Weights of a small GPT-style language model, trained from scratch on English Wikipedia: 4 heads of 32, rotary positions.
Each number is 200 + 20 x the weight over the matrix's rms, rounded and kept within 0 to 999. Layers, rows and columns count from 0.

# layer 5 MLP up, 320x128, rms 0.218, rows 47-83, columns 64-127
236,229,171,233,196,185,186,210,161,197,201,193,202,176,190,242,212,207,194,172,184,209,222,201,202,193,167,241,188,221,185,199,208,222,191,200,190,177,158,201,206,223,198,200,187,180,208,168,197,191,172,175,193,191,225,211,206,217,210,209,213,185,161,213
165,183,198,186,183,193,182,176,158,199,202,175,169,186,182,190,186,213,216,186,190,197,204,165,212,190,200,181,203,236,200,196,196,192,191,186,199,184,201,187,167,203,189,240,225,176,192,193,198,177,199,215,198,185,204,215,191,208,231,193,191,193,220,174
199,186,224,207,205,189,226,182,172,208,212,171,208,171,219,232,221,230,207,197,202,211,193,222,233,214,200,172,202,215,203,203,200,214,217,239,161,219,206,190,183,173,236,217,188,194,200,193,217,186,173,213,214,201,224,216,199,172,179,216,188,199,215,189
185,206,210,165,210,206,198,193,216,204,204,209,185,213,234,184,238,191,206,231,208,216,201,179,228,203,172,191,203,190,190,207,197,205,190,248,207,171,147,217,222,229,213,173,196,182,190,208,186,243,220,218,187,222,230,224,147,189,231,165,224,203,195,211
198,173,212,208,184,183,223,205,205,164,207,215,205,198,193,200,186,216,141,229,168,175,201,197,235,150,167,189,193,177,209,218,191,201,197,176,220,185,212,183,231,244,196,204,202,186,196,213,188,210,172,208,182,177,241,220,188,216,222,215,167,159,191,170
190,194,203,188,219,193,183,232,172,196,205,206,227,155,205,196,188,174,201,200,225,205,220,179,192,209,176,241,207,168,173,199,214,219,217,180,207,182,177,219,185,201,189,219,187,202,239,191,221,200,200,196,187,187,186,184,209,187,205,194,175,180,171,229
212,191,195,202,225,212,234,218,208,199,228,188,220,182,212,222,225,229,201,183,226,201,177,218,186,198,194,225,187,201,224,238,180,231,168,207,173,188,176,178,185,226,233,215,227,209,230,179,181,206,219,200,197,194,218,201,133,202,210,205,198,184,187,217
210,222,203,209,224,177,209,224,195,170,220,166,173,203,218,198,188,175,163,194,216,202,194,219,204,184,203,206,235,189,184,231,241,198,197,222,164,180,191,197,175,181,169,201,232,187,189,194,198,191,196,188,210,202,215,199,230,183,192,204,217,182,197,194
197,201,215,205,201,205,168,199,171,173,197,138,189,199,207,197,216,183,199,188,198,173,223,214,193,185,198,202,222,217,151,166,175,217,238,182,208,169,195,149,205,182,176,218,191,197,198,146,183,205,191,194,189,206,181,207,199,164,237,204,221,188,208,213
193,187,195,247,221,202,207,212,187,218,198,181,195,213,234,172,179,238,219,170,218,185,209,187,167,223,190,189,213,198,219,244,175,234,206,225,212,219,183,190,238,193,203,216,208,216,231,182,235,201,188,194,189,179,216,204,230,151,202,193,206,200,186,193
201,221,173,201,172,214,212,194,233,231,195,174,206,192,180,187,176,193,232,204,224,205,203,208,217,184,215,235,200,217,198,203,169,189,173,211,189,198,216,213,178,218,189,245,234,194,194,191,177,229,198,221,195,189,170,227,205,190,223,197,214,202,187,201
186,199,210,196,187,198,204,216,186,182,185,223,189,210,160,197,193,177,225,189,191,168,214,196,196,231,191,189,193,231,181,201,203,173,183,206,216,245,181,175,233,206,211,186,212,189,186,253,205,203,192,219,224,222,173,206,194,220,202,215,213,197,198,175
243,207,190,208,206,198,224,232,217,177,186,152,201,199,207,182,173,207,167,190,196,215,220,201,199,223,219,199,216,195,210,202,188,170,213,193,230,173,199,192,205,214,201,240,212,198,214,203,209,224,175,166,184,215,181,184,187,209,208,208,204,199,196,168
209,241,200,177,191,176,203,216,195,216,185,227,205,211,226,175,192,205,183,207,209,207,173,187,170,175,218,177,222,212,237,228,214,205,240,193,186,194,182,221,204,205,173,186,232,238,187,237,210,228,214,205,215,198,203,186,217,179,168,168,240,196,187,200
162,205,215,240,220,204,197,240,170,226,195,212,236,153,242,219,205,194,188,199,192,223,202,191,244,185,196,190,220,207,199,200,208,189,165,222,204,208,240,174,182,165,194,174,212,222,217,194,205,190,218,176,229,224,200,192,212,188,183,203,223,193,170,178
193,208,205,216,221,180,179,184,223,200,207,173,198,212,219,149,233,216,210,196,187,213,202,205,193,186,210,198,169,201,211,170,191,193,202,197,143,214,195,205,223,203,183,190,244,198,217,220,218,246,174,164,187,214,216,201,234,230,223,179,201,181,190,229
197,188,208,193,216,229,219,219,219,216,209,170,191,207,186,193,215,202,169,201,209,194,198,198,193,197,211,215,193,211,185,223,217,189,209,181,210,210,210,202,207,190,225,186,210,177,210,175,197,202,212,186,177,215,170,195,174,175,231,210,224,188,200,207
209,160,179,162,208,178,223,199,234,164,211,190,189,178,197,203,176,194,191,239,191,216,219,206,181,197,210,213,190,185,214,173,202,210,213,212,175,203,206,222,191,206,195,170,220,186,204,206,203,207,210,212,229,197,197,223,189,216,189,168,204,211,197,204
217,235,184,203,184,178,222,188,177,195,222,196,200,194,194,225,192,197,161,207,226,195,205,165,217,191,167,203,190,168,184,207,207,226,197,209,172,154,169,198,178,192,203,194,195,210,192,223,193,212,181,161,208,217,213,231,203,203,204,213,159,171,222,214
190,252,186,212,164,213,193,233,220,166,194,187,216,210,215,228,208,215,150,223,213,196,203,207,185,181,206,193,198,198,228,204,189,209,199,215,177,181,195,196,216,215,183,206,161,163,209,184,220,187,214,193,218,182,221,179,221,198,206,181,192,190,205,189
197,177,195,229,204,163,171,184,205,211,207,195,192,222,191,198,236,223,211,170,218,229,228,209,189,160,165,220,207,190,218,134,206,196,195,179,198,207,190,198,215,198,206,178,184,195,211,193,186,179,221,191,199,199,206,180,189,200,162,183,208,180,186,179
184,206,183,187,209,180,195,233,195,193,203,168,206,225,197,200,224,232,142,220,202,247,223,199,196,181,237,207,197,209,187,209,219,182,220,215,175,204,217,187,220,201,228,189,192,217,180,215,209,206,172,181,201,211,210,197,203,193,206,201,189,195,219,180
229,184,212,218,203,216,167,184,194,225,162,218,226,193,202,210,222,225,187,190,185,198,160,180,167,181,195,213,210,215,181,156,186,222,196,171,196,168,216,222,197,219,199,208,188,222,177,212,194,225,177,149,189,189,203,197,185,204,217,186,191,190,220,192
175,230,190,157,212,193,203,183,214,208,202,222,205,239,234,164,209,194,221,171,195,230,176,186,174,201,233,162,191,195,202,202,161,195,182,228,190,198,215,192,154,185,210,193,232,171,205,186,168,197,223,200,210,200,159,189,184,212,218,203,175,181,209,200
215,237,207,194,217,231,180,201,169,199,172,181,232,188,216,225,207,198,198,188,215,197,167,249,199,214,174,219,207,147,191,206,232,244,209,181,238,232,212,146,225,195,236,164,204,218,220,210,191,213,193,217,186,165,200,253,196,213,210,160,185,231,205,213
196,216,204,215,212,218,157,207,243,213,182,203,230,199,203,179,236,168,223,173,220,212,211,162,187,207,162,186,178,182,206,196,206,188,204,189,218,226,234,217,212,204,202,189,185,239,184,186,184,246,228,213,215,207,217,191,181,201,223,224,170,199,173,210
211,154,199,221,193,240,186,176,194,175,196,213,193,214,177,196,180,195,166,234,191,194,217,198,189,190,184,215,207,170,214,169,173,195,204,217,179,210,223,197,212,192,215,201,189,202,201,186,251,194,157,207,226,219,162,183,211,220,180,196,210,173,203,184
195,219,189,216,191,158,199,220,196,219,185,159,219,205,202,189,194,194,199,204,193,167,190,224,201,212,205,192,187,209,207,198,215,195,210,190,213,178,236,232,212,222,205,210,173,207,198,209,212,204,200,226,185,148,210,188,218,173,209,208,206,205,216,205
217,177,172,214,240,179,193,211,196,213,191,192,176,202,227,166,197,159,198,229,175,219,187,211,232,191,227,189,214,210,200,186,208,193,208,158,189,204,214,203,211,199,184,221,207,208,187,173,222,199,242,165,178,207,176,219,210,196,178,200,181,209,173,205
182,172,226,172,219,202,191,221,192,203,182,237,209,201,195,213,179,229,223,250,189,207,189,207,188,164,164,187,178,219,178,193,202,203,184,183,185,182,191,199,200,171,184,207,178,190,195,197,168,176,190,187,181,222,216,178,201,202,197,216,165,190,199,160
163,198,223,194,208,196,222,204,164,159,181,226,211,183,225,185,206,208,189,192,187,206,193,198,195,208,197,218,205,198,221,198,167,200,197,232,221,194,210,194,168,202,215,170,193,205,216,191,227,190,222,186,167,216,189,204,191,221,217,190,199,166,169,229
196,221,191,210,193,198,234,170,208,215,209,224,176,225,205,173,209,226,206,139,179,211,201,171,202,214,223,181,170,167,222,200,169,190,191,191,210,176,197,173,190,222,180,157,234,211,229,189,162,205,214,215,161,204,223,178,185,200,192,198,181,219,195,191
176,210,199,191,203,227,203,227,194,141,205,192,214,216,197,226,172,209,224,234,172,187,193,194,217,216,201,198,246,191,213,218,187,227,182,189,206,223,195,218,194,208,171,217,248,201,202,210,199,201,191,240,217,224,179,204,184,154,196,197,199,193,207,191
211,224,202,212,223,218,176,209,182,234,199,214,196,227,187,212,222,208,212,177,179,189,167,227,176,214,223,189,213,204,193,159,200,192,222,190,192,204,208,178,183,207,218,193,206,181,214,164,186,178,185,207,242,186,219,200,198,187,211,208,223,189,241,197
220,218,191,192,211,203,189,224,193,175,223,178,195,189,183,246,201,199,179,231,197,195,223,218,196,255,197,194,196,213,200,195,186,174,185,187,206,197,156,212,186,210,203,186,220,242,222,152,180,194,219,167,185,181,199,205,188,225,145,242,197,216,227,193
200,205,215,209,200,213,177,197,207,201,211,222,197,174,184,224,172,207,229,207,188,196,249,203,239,228,191,201,253,209,185,209,189,201,204,145,184,189,179,199,177,194,196,199,201,167,209,184,248,200,218,220,186,193,196,178,186,194,187,178,226,204,219,178
200,196,206,205,168,202,190,155,203,196,212,187,162,222,186,190,179,182,196,237,204,213,148,196,199,211,202,189,201,185,179,186,180,208,172,230,209,218,222,260,192,173,223,203,197,192,163,232,234,232,203,170,224,230,194,173,216,205,193,175,179,195,227,178
# layer 5 MLP down (transposed), 320x128, rms 0.197, rows 47-82, columns 64-127
183,238,221,185,189,212,181,198,208,176,171,210,208,168,210,170,219,195,235,249,205,191,211,209,182,203,214,200,167,174,192,210,199,193,199,211,216,164,211,211,190,182,219,206,202,192,202,209,193,205,203,227,211,179,215,198,181,163,236,218,195,178,165,224
193,202,226,246,202,214,190,218,172,205,143,200,189,189,200,145,208,219,227,195,207,223,205,173,204,182,242,204,205,210,218,195,178,144,186,212,237,181,183,173,182,211,185,210,195,185,148,207,173,172,203,197,206,191,203,176,184,217,224,212,188,212,234,184
230,190,188,209,214,188,208,201,210,168,199,251,197,213,191,191,219,187,210,201,209,196,209,176,192,225,214,208,226,179,201,206,208,173,189,205,209,177,205,198,177,178,177,183,197,195,198,234,201,195,202,212,199,167,195,226,205,172,191,230,191,203,195,214
192,192,213,181,219,216,235,182,203,185,182,249,209,188,208,196,186,192,223,172,237,164,186,196,228,172,202,193,182,226,181,218,187,214,214,194,194,170,191,170,166,249,211,226,192,192,193,175,174,171,166,188,193,187,176,190,194,211,220,205,176,234,209,205
212,198,212,215,214,174,209,182,200,200,200,210,232,194,214,182,186,211,224,157,206,180,217,197,230,177,194,187,185,197,190,197,166,206,197,226,193,178,228,166,184,174,218,206,185,191,156,201,218,161,230,192,233,194,209,170,187,228,185,182,232,191,185,215
204,198,171,210,192,218,211,218,195,185,144,223,215,192,226,228,248,241,236,182,204,199,233,172,195,205,183,155,197,169,229,244,235,182,188,225,156,204,201,181,237,187,205,207,185,173,188,185,206,192,159,216,204,222,188,191,207,197,208,200,212,207,186,231
199,199,201,211,193,191,226,188,190,202,208,195,215,213,186,189,207,189,158,208,170,205,165,222,191,213,206,214,214,184,197,195,226,209,211,219,208,209,191,198,202,207,198,220,198,238,226,178,222,189,179,257,210,220,210,178,154,176,212,148,192,216,183,223
236,221,183,213,246,202,203,210,234,199,229,200,195,177,200,166,197,181,200,198,214,229,218,195,192,205,177,192,189,208,205,202,189,213,199,218,171,196,204,205,180,199,198,185,190,198,209,196,167,191,195,172,212,195,221,223,216,184,221,167,191,200,240,208
167,196,183,210,203,194,182,216,196,197,188,233,234,243,213,190,204,235,166,235,189,198,184,202,200,194,183,168,221,206,228,194,219,243,177,227,192,229,224,178,186,222,220,191,213,238,158,235,216,234,198,202,234,204,206,209,202,204,205,216,180,210,199,209
208,227,234,203,208,195,250,187,215,234,193,210,191,196,229,175,194,211,202,205,209,218,218,181,213,199,208,190,240,192,232,220,226,197,234,222,206,217,197,186,216,185,178,238,155,178,222,175,214,193,194,182,186,193,216,221,237,214,200,207,203,219,201,167
182,185,202,195,145,206,216,198,150,218,195,208,211,182,204,176,186,163,202,189,174,213,204,179,186,207,197,201,192,194,212,185,175,203,187,203,167,201,204,213,222,229,171,173,213,179,193,208,210,226,217,178,209,187,215,225,187,164,258,190,208,213,197,212
174,191,217,188,212,150,201,210,165,218,213,167,242,188,194,199,180,201,197,147,187,195,218,204,195,179,208,183,169,194,192,173,192,198,210,176,200,211,207,188,172,184,208,188,197,198,205,207,208,207,188,214,218,193,181,204,186,202,213,202,230,222,174,162
194,186,194,202,213,175,183,204,217,239,231,202,203,194,226,250,203,193,172,178,192,198,183,210,230,164,177,228,162,227,195,216,253,223,184,224,216,214,174,197,185,210,209,194,190,195,212,196,203,207,201,233,182,191,222,191,209,177,183,223,172,216,190,217
187,164,186,177,234,194,246,196,187,197,212,188,216,192,200,229,216,175,177,207,220,220,175,209,180,171,205,167,227,174,186,217,206,203,209,201,207,228,184,181,194,205,213,174,166,208,175,209,230,201,190,211,218,183,188,209,174,207,209,195,247,207,205,214
186,226,182,226,213,186,216,197,223,167,193,217,186,203,182,188,226,205,202,228,171,207,245,196,216,182,210,206,207,178,193,217,204,185,218,175,165,187,183,168,187,226,215,224,190,204,167,202,209,185,171,197,178,194,193,162,204,185,189,208,212,199,178,225
200,203,216,189,179,169,196,137,206,197,185,202,197,198,200,195,204,179,210,189,195,218,180,192,231,202,212,206,199,194,188,173,209,184,250,207,194,207,189,188,223,176,207,183,232,180,191,184,184,191,238,167,203,183,167,193,223,215,219,217,190,176,184,209
175,191,216,197,242,171,208,211,221,236,216,186,213,202,255,187,214,216,165,189,204,204,213,257,215,210,218,203,208,216,182,181,196,242,172,206,211,185,191,173,238,177,165,192,208,207,218,194,203,179,212,222,200,186,182,211,193,145,197,191,200,228,212,223
189,216,216,183,159,199,196,193,187,201,175,209,198,212,208,204,205,230,209,194,207,205,163,191,198,192,213,200,214,183,192,197,200,160,191,229,205,155,224,165,212,205,176,210,197,219,229,206,216,229,241,226,188,198,180,200,239,200,210,208,231,226,188,191
220,214,146,213,215,164,173,210,162,173,202,204,170,165,224,183,214,230,197,218,173,205,201,220,222,206,227,234,216,176,210,194,224,185,174,253,187,147,203,217,189,211,192,195,207,220,226,220,225,243,181,206,168,196,196,228,195,224,190,185,184,210,215,182
207,194,228,197,196,228,202,221,242,212,238,172,207,237,227,197,201,199,183,192,212,181,206,184,179,205,221,206,214,217,186,192,222,189,191,205,177,229,183,209,188,213,186,190,197,180,224,152,200,173,200,191,188,200,258,209,260,196,212,168,211,225,192,212
207,230,199,213,205,193,201,233,192,187,217,191,220,214,196,187,199,192,212,179,193,260,223,181,223,236,200,195,181,208,175,213,206,219,188,192,192,207,232,191,191,185,194,205,200,178,203,174,207,168,206,178,178,199,177,213,175,188,196,203,200,166,193,199
231,211,196,183,215,209,213,197,188,177,227,176,224,201,234,190,174,181,185,195,213,202,175,201,174,210,194,174,239,224,221,226,184,222,188,212,192,217,184,200,199,234,203,181,212,204,213,219,230,223,186,173,217,185,194,206,182,198,186,176,174,211,199,195
174,203,226,213,160,185,170,203,192,204,199,184,237,190,181,191,197,248,181,214,184,216,142,206,175,190,188,209,184,250,200,193,194,211,194,181,190,185,225,198,220,204,207,230,177,179,230,197,192,201,177,211,219,226,217,222,204,232,197,217,183,216,177,205
197,214,164,239,213,173,210,222,213,225,203,207,210,190,197,164,213,193,195,162,189,213,151,190,152,201,194,222,161,161,224,215,188,230,196,223,202,206,202,155,210,198,205,197,207,169,210,210,169,211,194,224,216,235,179,224,229,203,217,179,215,252,227,195
212,225,175,177,172,163,191,194,181,206,183,224,194,204,199,221,177,210,195,212,211,222,214,225,241,222,201,194,200,196,239,179,221,186,196,228,230,173,223,187,215,210,196,196,215,215,203,246,198,182,199,207,177,206,204,223,180,217,230,173,217,173,211,222
212,173,200,208,219,194,195,200,192,196,188,200,191,200,185,201,213,248,228,202,186,190,197,190,213,209,220,191,204,233,229,187,202,176,202,197,187,212,197,158,193,196,183,168,204,239,220,192,209,208,227,208,224,180,200,218,165,171,179,225,182,135,207,202
177,203,205,247,182,169,192,208,201,204,199,243,205,189,175,167,194,187,186,190,207,187,218,209,172,222,202,190,231,170,209,182,162,159,208,177,214,207,195,227,214,199,198,211,183,234,206,200,190,189,192,212,216,209,188,248,233,185,194,197,202,170,200,230
186,192,214,194,191,160,200,179,179,172,209,186,175,208,214,214,183,217,207,201,211,194,191,168,176,232,179,242,199,187,214,198,231,195,230,184,201,200,227,196,211,199,198,199,171,210,213,172,143,154,208,207,192,180,199,193,218,201,196,174,205,191,202,218
200,176,199,174,238,220,175,190,211,202,226,214,178,174,191,187,191,195,192,196,209,202,187,222,167,199,239,231,211,201,183,222,221,207,194,190,216,200,195,198,193,167,202,165,166,229,233,170,179,189,184,185,234,188,217,184,205,216,213,195,213,217,162,196
200,208,184,174,203,182,205,183,195,216,222,231,186,194,182,189,188,178,243,179,214,225,201,224,179,179,199,217,213,232,160,177,193,209,197,177,241,232,200,177,206,201,221,200,191,182,177,199,183,202,191,208,178,207,229,202,170,177,169,175,191,221,163,215
269,205,183,218,189,207,222,204,204,188,178,225,200,224,206,160,201,187,213,198,180,233,194,166,169,206,181,188,200,147,220,191,177,183,197,183,170,182,199,223,188,174,222,186,214,200,238,183,215,202,205,194,158,198,202,153,206,228,232,192,215,213,224,185
182,226,176,235,224,235,184,172,176,229,201,212,179,221,192,143,203,208,199,187,174,211,199,202,206,185,233,237,201,197,199,188,180,195,180,169,223,169,139,217,179,234,201,175,217,203,219,185,225,219,234,155,185,149,185,204,176,201,201,192,220,191,200,230
178,173,185,220,223,207,183,211,221,192,226,207,187,208,224,221,232,187,174,187,213,200,170,198,230,173,217,226,180,249,231,221,216,195,187,184,218,198,185,196,198,176,199,185,182,201,197,201,176,235,196,240,199,177,200,201,213,183,171,227,196,229,203,180
212,214,175,202,201,204,169,209,182,168,200,216,186,199,173,188,193,192,172,188,211,210,227,215,180,215,164,209,207,177,165,230,189,209,199,214,212,202,209,182,206,198,206,204,263,200,223,209,208,222,207,228,196,202,201,168,193,197,183,191,207,195,209,193
180,184,193,208,197,205,220,208,207,219,225,170,203,176,194,189,175,186,223,170,204,205,224,198,207,229,226,203,217,176,214,184,207,192,216,186,192,214,237,223,169,211,175,196,189,180,156,215,198,171,222,191,212,215,224,224,206,184,205,204,191,193,201,183
188,218,184,208,191,200,194,210,180,168,192,211,227,191,171,212,172,220,221,207,191,186,189,196,211,190,199,179,200,186,187,181,233,174,216,180,187,202,201,186,182,208,205,221,221,248,191,182,218,209,189,215,180,187,197,178,144,220,195,158,187,225,189,155
# layer 5 MLP gate, 320x128, rms 0.226, rows 48-83, columns 64-127
215,187,193,176,165,246,211,200,195,200,247,234,223,194,236,228,170,219,184,190,207,217,177,226,181,229,222,166,169,167,197,184,197,203,196,199,177,214,188,216,173,179,186,187,185,187,212,226,195,163,196,173,203,211,177,202,222,181,172,214,234,186,183,228
194,212,202,211,166,220,218,200,201,198,202,176,206,174,183,206,171,193,209,182,218,245,217,220,183,178,211,193,218,234,190,162,199,188,217,207,185,199,212,218,208,220,217,199,209,183,201,186,212,180,185,187,199,178,198,194,201,214,201,196,203,183,197,187
197,189,209,186,201,255,181,207,210,184,206,191,226,221,213,194,191,165,193,211,204,196,197,236,193,186,206,237,165,212,206,204,208,204,167,202,184,223,178,174,202,220,169,177,206,225,197,203,198,249,228,245,193,199,211,188,222,201,177,201,204,223,218,226
203,157,202,180,180,181,242,208,216,198,179,198,193,211,151,171,183,182,216,219,212,195,211,214,221,179,191,168,183,198,203,188,210,185,187,176,200,145,212,185,179,182,173,194,199,202,176,181,226,208,186,230,200,189,226,224,193,197,199,194,239,237,196,215
184,179,195,220,222,222,192,188,202,192,210,213,186,215,218,214,182,204,169,205,196,206,176,202,177,209,213,218,179,240,171,181,183,221,196,231,213,180,204,186,197,178,186,175,207,232,224,192,204,217,189,220,250,211,196,227,182,219,162,219,191,220,197,151
192,216,212,199,220,229,174,203,194,225,191,187,221,145,243,182,161,201,175,209,227,202,245,213,196,196,197,208,197,194,193,207,199,225,235,182,200,221,162,233,224,211,229,161,189,198,198,222,201,180,210,193,180,187,235,179,181,224,212,233,222,206,174,185
219,196,181,181,174,214,203,203,201,237,208,244,203,196,159,200,202,221,191,214,199,201,202,208,203,218,213,235,166,199,216,193,176,185,198,197,229,207,195,203,237,213,206,219,206,217,197,203,208,205,187,217,155,217,180,198,212,199,191,189,182,212,201,225
237,186,173,266,215,185,181,204,217,179,166,190,208,174,199,147,208,232,200,173,183,187,196,189,165,161,179,189,191,196,203,169,188,212,175,201,198,222,202,253,209,185,206,212,216,223,180,195,194,180,173,207,207,188,203,181,174,162,214,183,179,227,198,216
210,237,229,157,210,186,221,192,198,204,215,201,219,186,174,190,224,208,174,188,209,169,222,199,221,177,163,202,210,158,168,213,187,183,218,196,207,208,197,194,170,204,209,191,149,169,173,199,220,209,174,204,206,167,207,230,170,200,211,206,195,190,222,193
207,228,162,220,213,195,220,237,209,197,207,180,199,192,222,211,180,207,204,181,204,200,218,215,207,215,173,198,177,204,210,194,205,181,159,193,179,178,182,188,191,217,218,210,187,202,213,141,180,234,147,236,172,197,191,231,147,238,192,194,229,167,198,203
189,202,217,193,208,215,168,185,201,180,166,204,168,209,193,204,174,137,179,197,205,202,228,219,210,192,217,201,205,204,197,139,208,198,181,170,173,194,194,197,196,187,202,205,154,209,195,187,208,184,193,182,190,222,174,196,185,207,217,210,218,205,175,200
210,172,184,203,220,202,201,202,183,232,237,227,193,190,227,215,201,176,155,203,183,209,204,198,229,198,164,196,213,226,223,205,213,188,200,194,182,199,204,229,215,220,207,226,213,173,209,212,210,203,220,185,207,186,219,188,170,209,211,174,193,180,188,191
219,214,193,213,212,226,147,224,192,219,217,187,199,197,202,214,187,202,183,215,227,209,190,214,192,186,213,213,191,212,192,171,202,174,168,218,173,195,196,228,218,192,168,195,225,228,208,188,198,242,208,205,189,219,220,173,206,173,189,234,255,222,224,207
207,183,214,178,215,195,249,182,231,201,202,192,219,165,206,164,184,194,190,203,215,186,194,207,192,214,204,149,192,195,179,185,174,171,189,205,210,209,175,209,171,173,183,186,207,206,205,173,190,219,203,178,231,214,200,213,226,209,195,193,207,218,201,185
174,188,214,210,210,175,205,180,221,198,231,195,242,215,224,183,243,224,210,234,222,219,209,234,247,200,211,199,180,210,180,207,190,175,205,180,198,164,190,183,185,217,205,167,208,224,175,206,203,252,207,190,194,200,168,218,195,190,214,175,203,220,172,171
195,245,222,178,214,197,254,203,210,217,179,229,207,217,206,190,185,189,208,206,202,183,189,192,205,198,211,200,181,199,207,179,220,187,223,221,189,208,225,195,189,206,146,206,185,193,212,184,227,193,190,234,240,209,193,187,195,212,164,205,181,226,192,234
216,200,209,210,212,176,155,212,219,208,192,197,197,210,198,193,175,209,189,216,223,194,146,204,203,186,257,187,185,204,189,168,197,224,181,187,218,200,179,193,222,172,197,247,202,211,198,216,198,249,198,203,213,209,179,190,194,154,196,182,190,209,197,174
186,173,176,182,191,220,198,179,169,189,180,230,164,201,214,217,184,202,204,205,153,225,215,201,183,244,220,206,190,180,224,205,169,198,178,182,221,229,211,216,197,236,148,195,203,174,194,202,179,227,208,190,178,187,184,160,208,184,208,199,199,216,206,191
199,162,202,209,225,156,186,208,155,196,161,220,194,228,191,176,225,173,205,180,183,191,248,197,218,203,209,185,188,190,221,215,184,220,210,198,225,212,220,180,178,224,213,200,178,213,201,185,192,218,225,195,200,208,189,215,183,213,229,188,197,195,176,212
189,207,181,197,198,203,192,189,246,211,218,215,217,205,195,161,215,250,190,211,220,211,194,220,181,189,187,211,222,193,205,181,198,208,237,175,208,169,178,172,225,195,236,194,234,230,226,188,205,197,221,204,215,154,199,199,192,202,191,232,191,216,218,215
219,209,198,218,218,197,176,220,179,210,200,240,218,187,207,191,185,197,224,204,205,191,202,172,162,186,201,195,180,177,186,190,188,184,215,207,184,194,198,190,213,182,206,163,204,177,202,223,214,208,210,208,213,219,223,183,209,217,215,241,173,215,180,205
163,180,229,195,193,164,206,231,211,177,217,191,198,175,217,197,176,206,229,210,199,205,192,216,226,202,221,181,200,202,198,224,223,179,240,215,201,250,195,182,212,179,198,205,198,214,199,168,167,181,198,230,228,222,183,196,225,193,192,160,203,198,189,173
152,186,213,193,201,217,199,207,185,186,220,221,208,183,192,199,209,187,193,231,212,186,201,184,187,211,211,218,177,209,222,213,204,208,185,236,188,211,206,208,189,236,232,196,205,197,197,178,219,195,204,215,174,219,169,166,211,204,153,221,201,191,183,205
201,185,200,204,186,196,188,185,171,191,159,222,209,213,170,187,233,196,218,196,221,163,176,222,169,172,241,215,197,227,213,189,200,210,201,198,253,244,176,207,233,202,224,216,157,226,228,161,168,193,208,197,220,229,227,247,205,203,231,214,210,208,225,193
174,190,216,196,159,201,211,208,185,217,233,229,223,220,205,145,211,159,181,186,237,235,185,222,214,212,175,233,229,211,162,183,206,227,184,157,193,198,222,252,214,161,164,221,215,227,206,206,198,169,190,222,229,193,201,194,204,174,224,193,207,184,199,178
189,203,200,230,172,160,202,181,194,191,197,224,209,220,177,177,219,220,161,189,211,205,184,197,233,205,201,219,216,170,218,199,163,170,195,224,191,207,197,221,214,170,199,209,208,212,177,210,208,209,184,205,241,212,213,202,217,189,222,202,203,172,218,209
212,207,202,209,201,241,178,149,192,237,184,202,210,206,220,234,181,186,199,218,214,232,195,204,225,217,200,232,196,207,200,219,184,176,189,199,206,209,194,189,195,221,186,187,182,200,238,202,171,179,188,185,197,216,217,215,187,225,181,211,227,191,184,183
238,192,189,195,171,230,225,182,195,187,221,216,216,174,195,216,194,208,221,175,225,210,173,254,175,195,215,220,174,165,169,197,155,194,196,219,225,195,172,219,203,215,216,182,238,185,203,243,209,148,215,212,168,224,252,211,191,203,204,169,202,186,186,200
221,210,145,215,168,236,162,191,185,217,173,175,180,202,181,175,193,219,185,172,189,168,232,185,205,228,198,229,185,220,175,213,197,191,221,236,206,219,237,193,190,217,210,202,196,158,179,208,215,209,218,202,170,210,192,220,199,213,212,188,188,185,229,217
225,210,177,218,187,220,208,180,218,244,198,200,158,202,185,198,172,181,205,195,183,205,197,186,180,168,229,172,238,212,189,212,207,184,206,212,193,182,171,190,212,167,187,217,209,191,186,206,195,225,215,215,196,213,192,205,191,209,232,182,243,208,178,192
200,189,188,175,191,226,176,219,205,164,196,202,198,192,213,221,176,228,155,209,217,175,228,183,203,196,203,241,200,185,188,159,229,206,189,205,196,193,225,206,209,202,175,173,198,212,197,220,187,200,222,187,234,223,149,193,170,225,232,190,183,178,194,214
198,186,193,213,186,191,226,191,193,224,192,198,193,207,200,195,208,190,196,208,224,207,211,256,216,192,188,195,182,231,207,193,203,177,201,205,204,216,210,189,209,184,147,210,166,215,190,238,205,202,200,196,205,187,233,212,208,208,214,168,212,226,184,218
205,212,248,167,228,149,201,182,173,207,165,190,230,217,190,201,211,212,198,192,167,179,194,190,208,195,204,199,191,219,241,210,184,214,213,208,239,187,223,188,213,213,193,217,198,177,143,199,177,178,166,193,222,175,194,179,187,164,200,186,177,232,205,179
196,175,226,186,196,197,207,233,189,204,224,154,222,187,209,216,203,201,213,238,231,195,200,226,168,204,225,206,166,234,191,198,196,197,219,219,197,196,163,224,188,203,184,193,186,233,172,159,200,222,203,199,203,170,208,187,218,203,150,221,187,218,181,203
219,219,210,211,228,182,195,232,198,223,188,212,162,218,194,178,222,191,206,192,170,221,238,182,189,199,202,193,239,194,224,186,188,185,200,186,184,173,193,213,203,173,203,172,179,188,218,181,190,232,220,225,188,181,205,174,176,185,225,212,231,201,193,222
205,240,197,193,199,198,233,224,227,208,226,200,224,194,201,189,205,210,211,176,173,160,203,169,203,156,166,200,188,210,175,182,212,244,217,197,196,159,167,169,220,193,187,205,229,192,194,231,208,206,220,173,261,223,206,215,215,216,220,191,182,201,200,209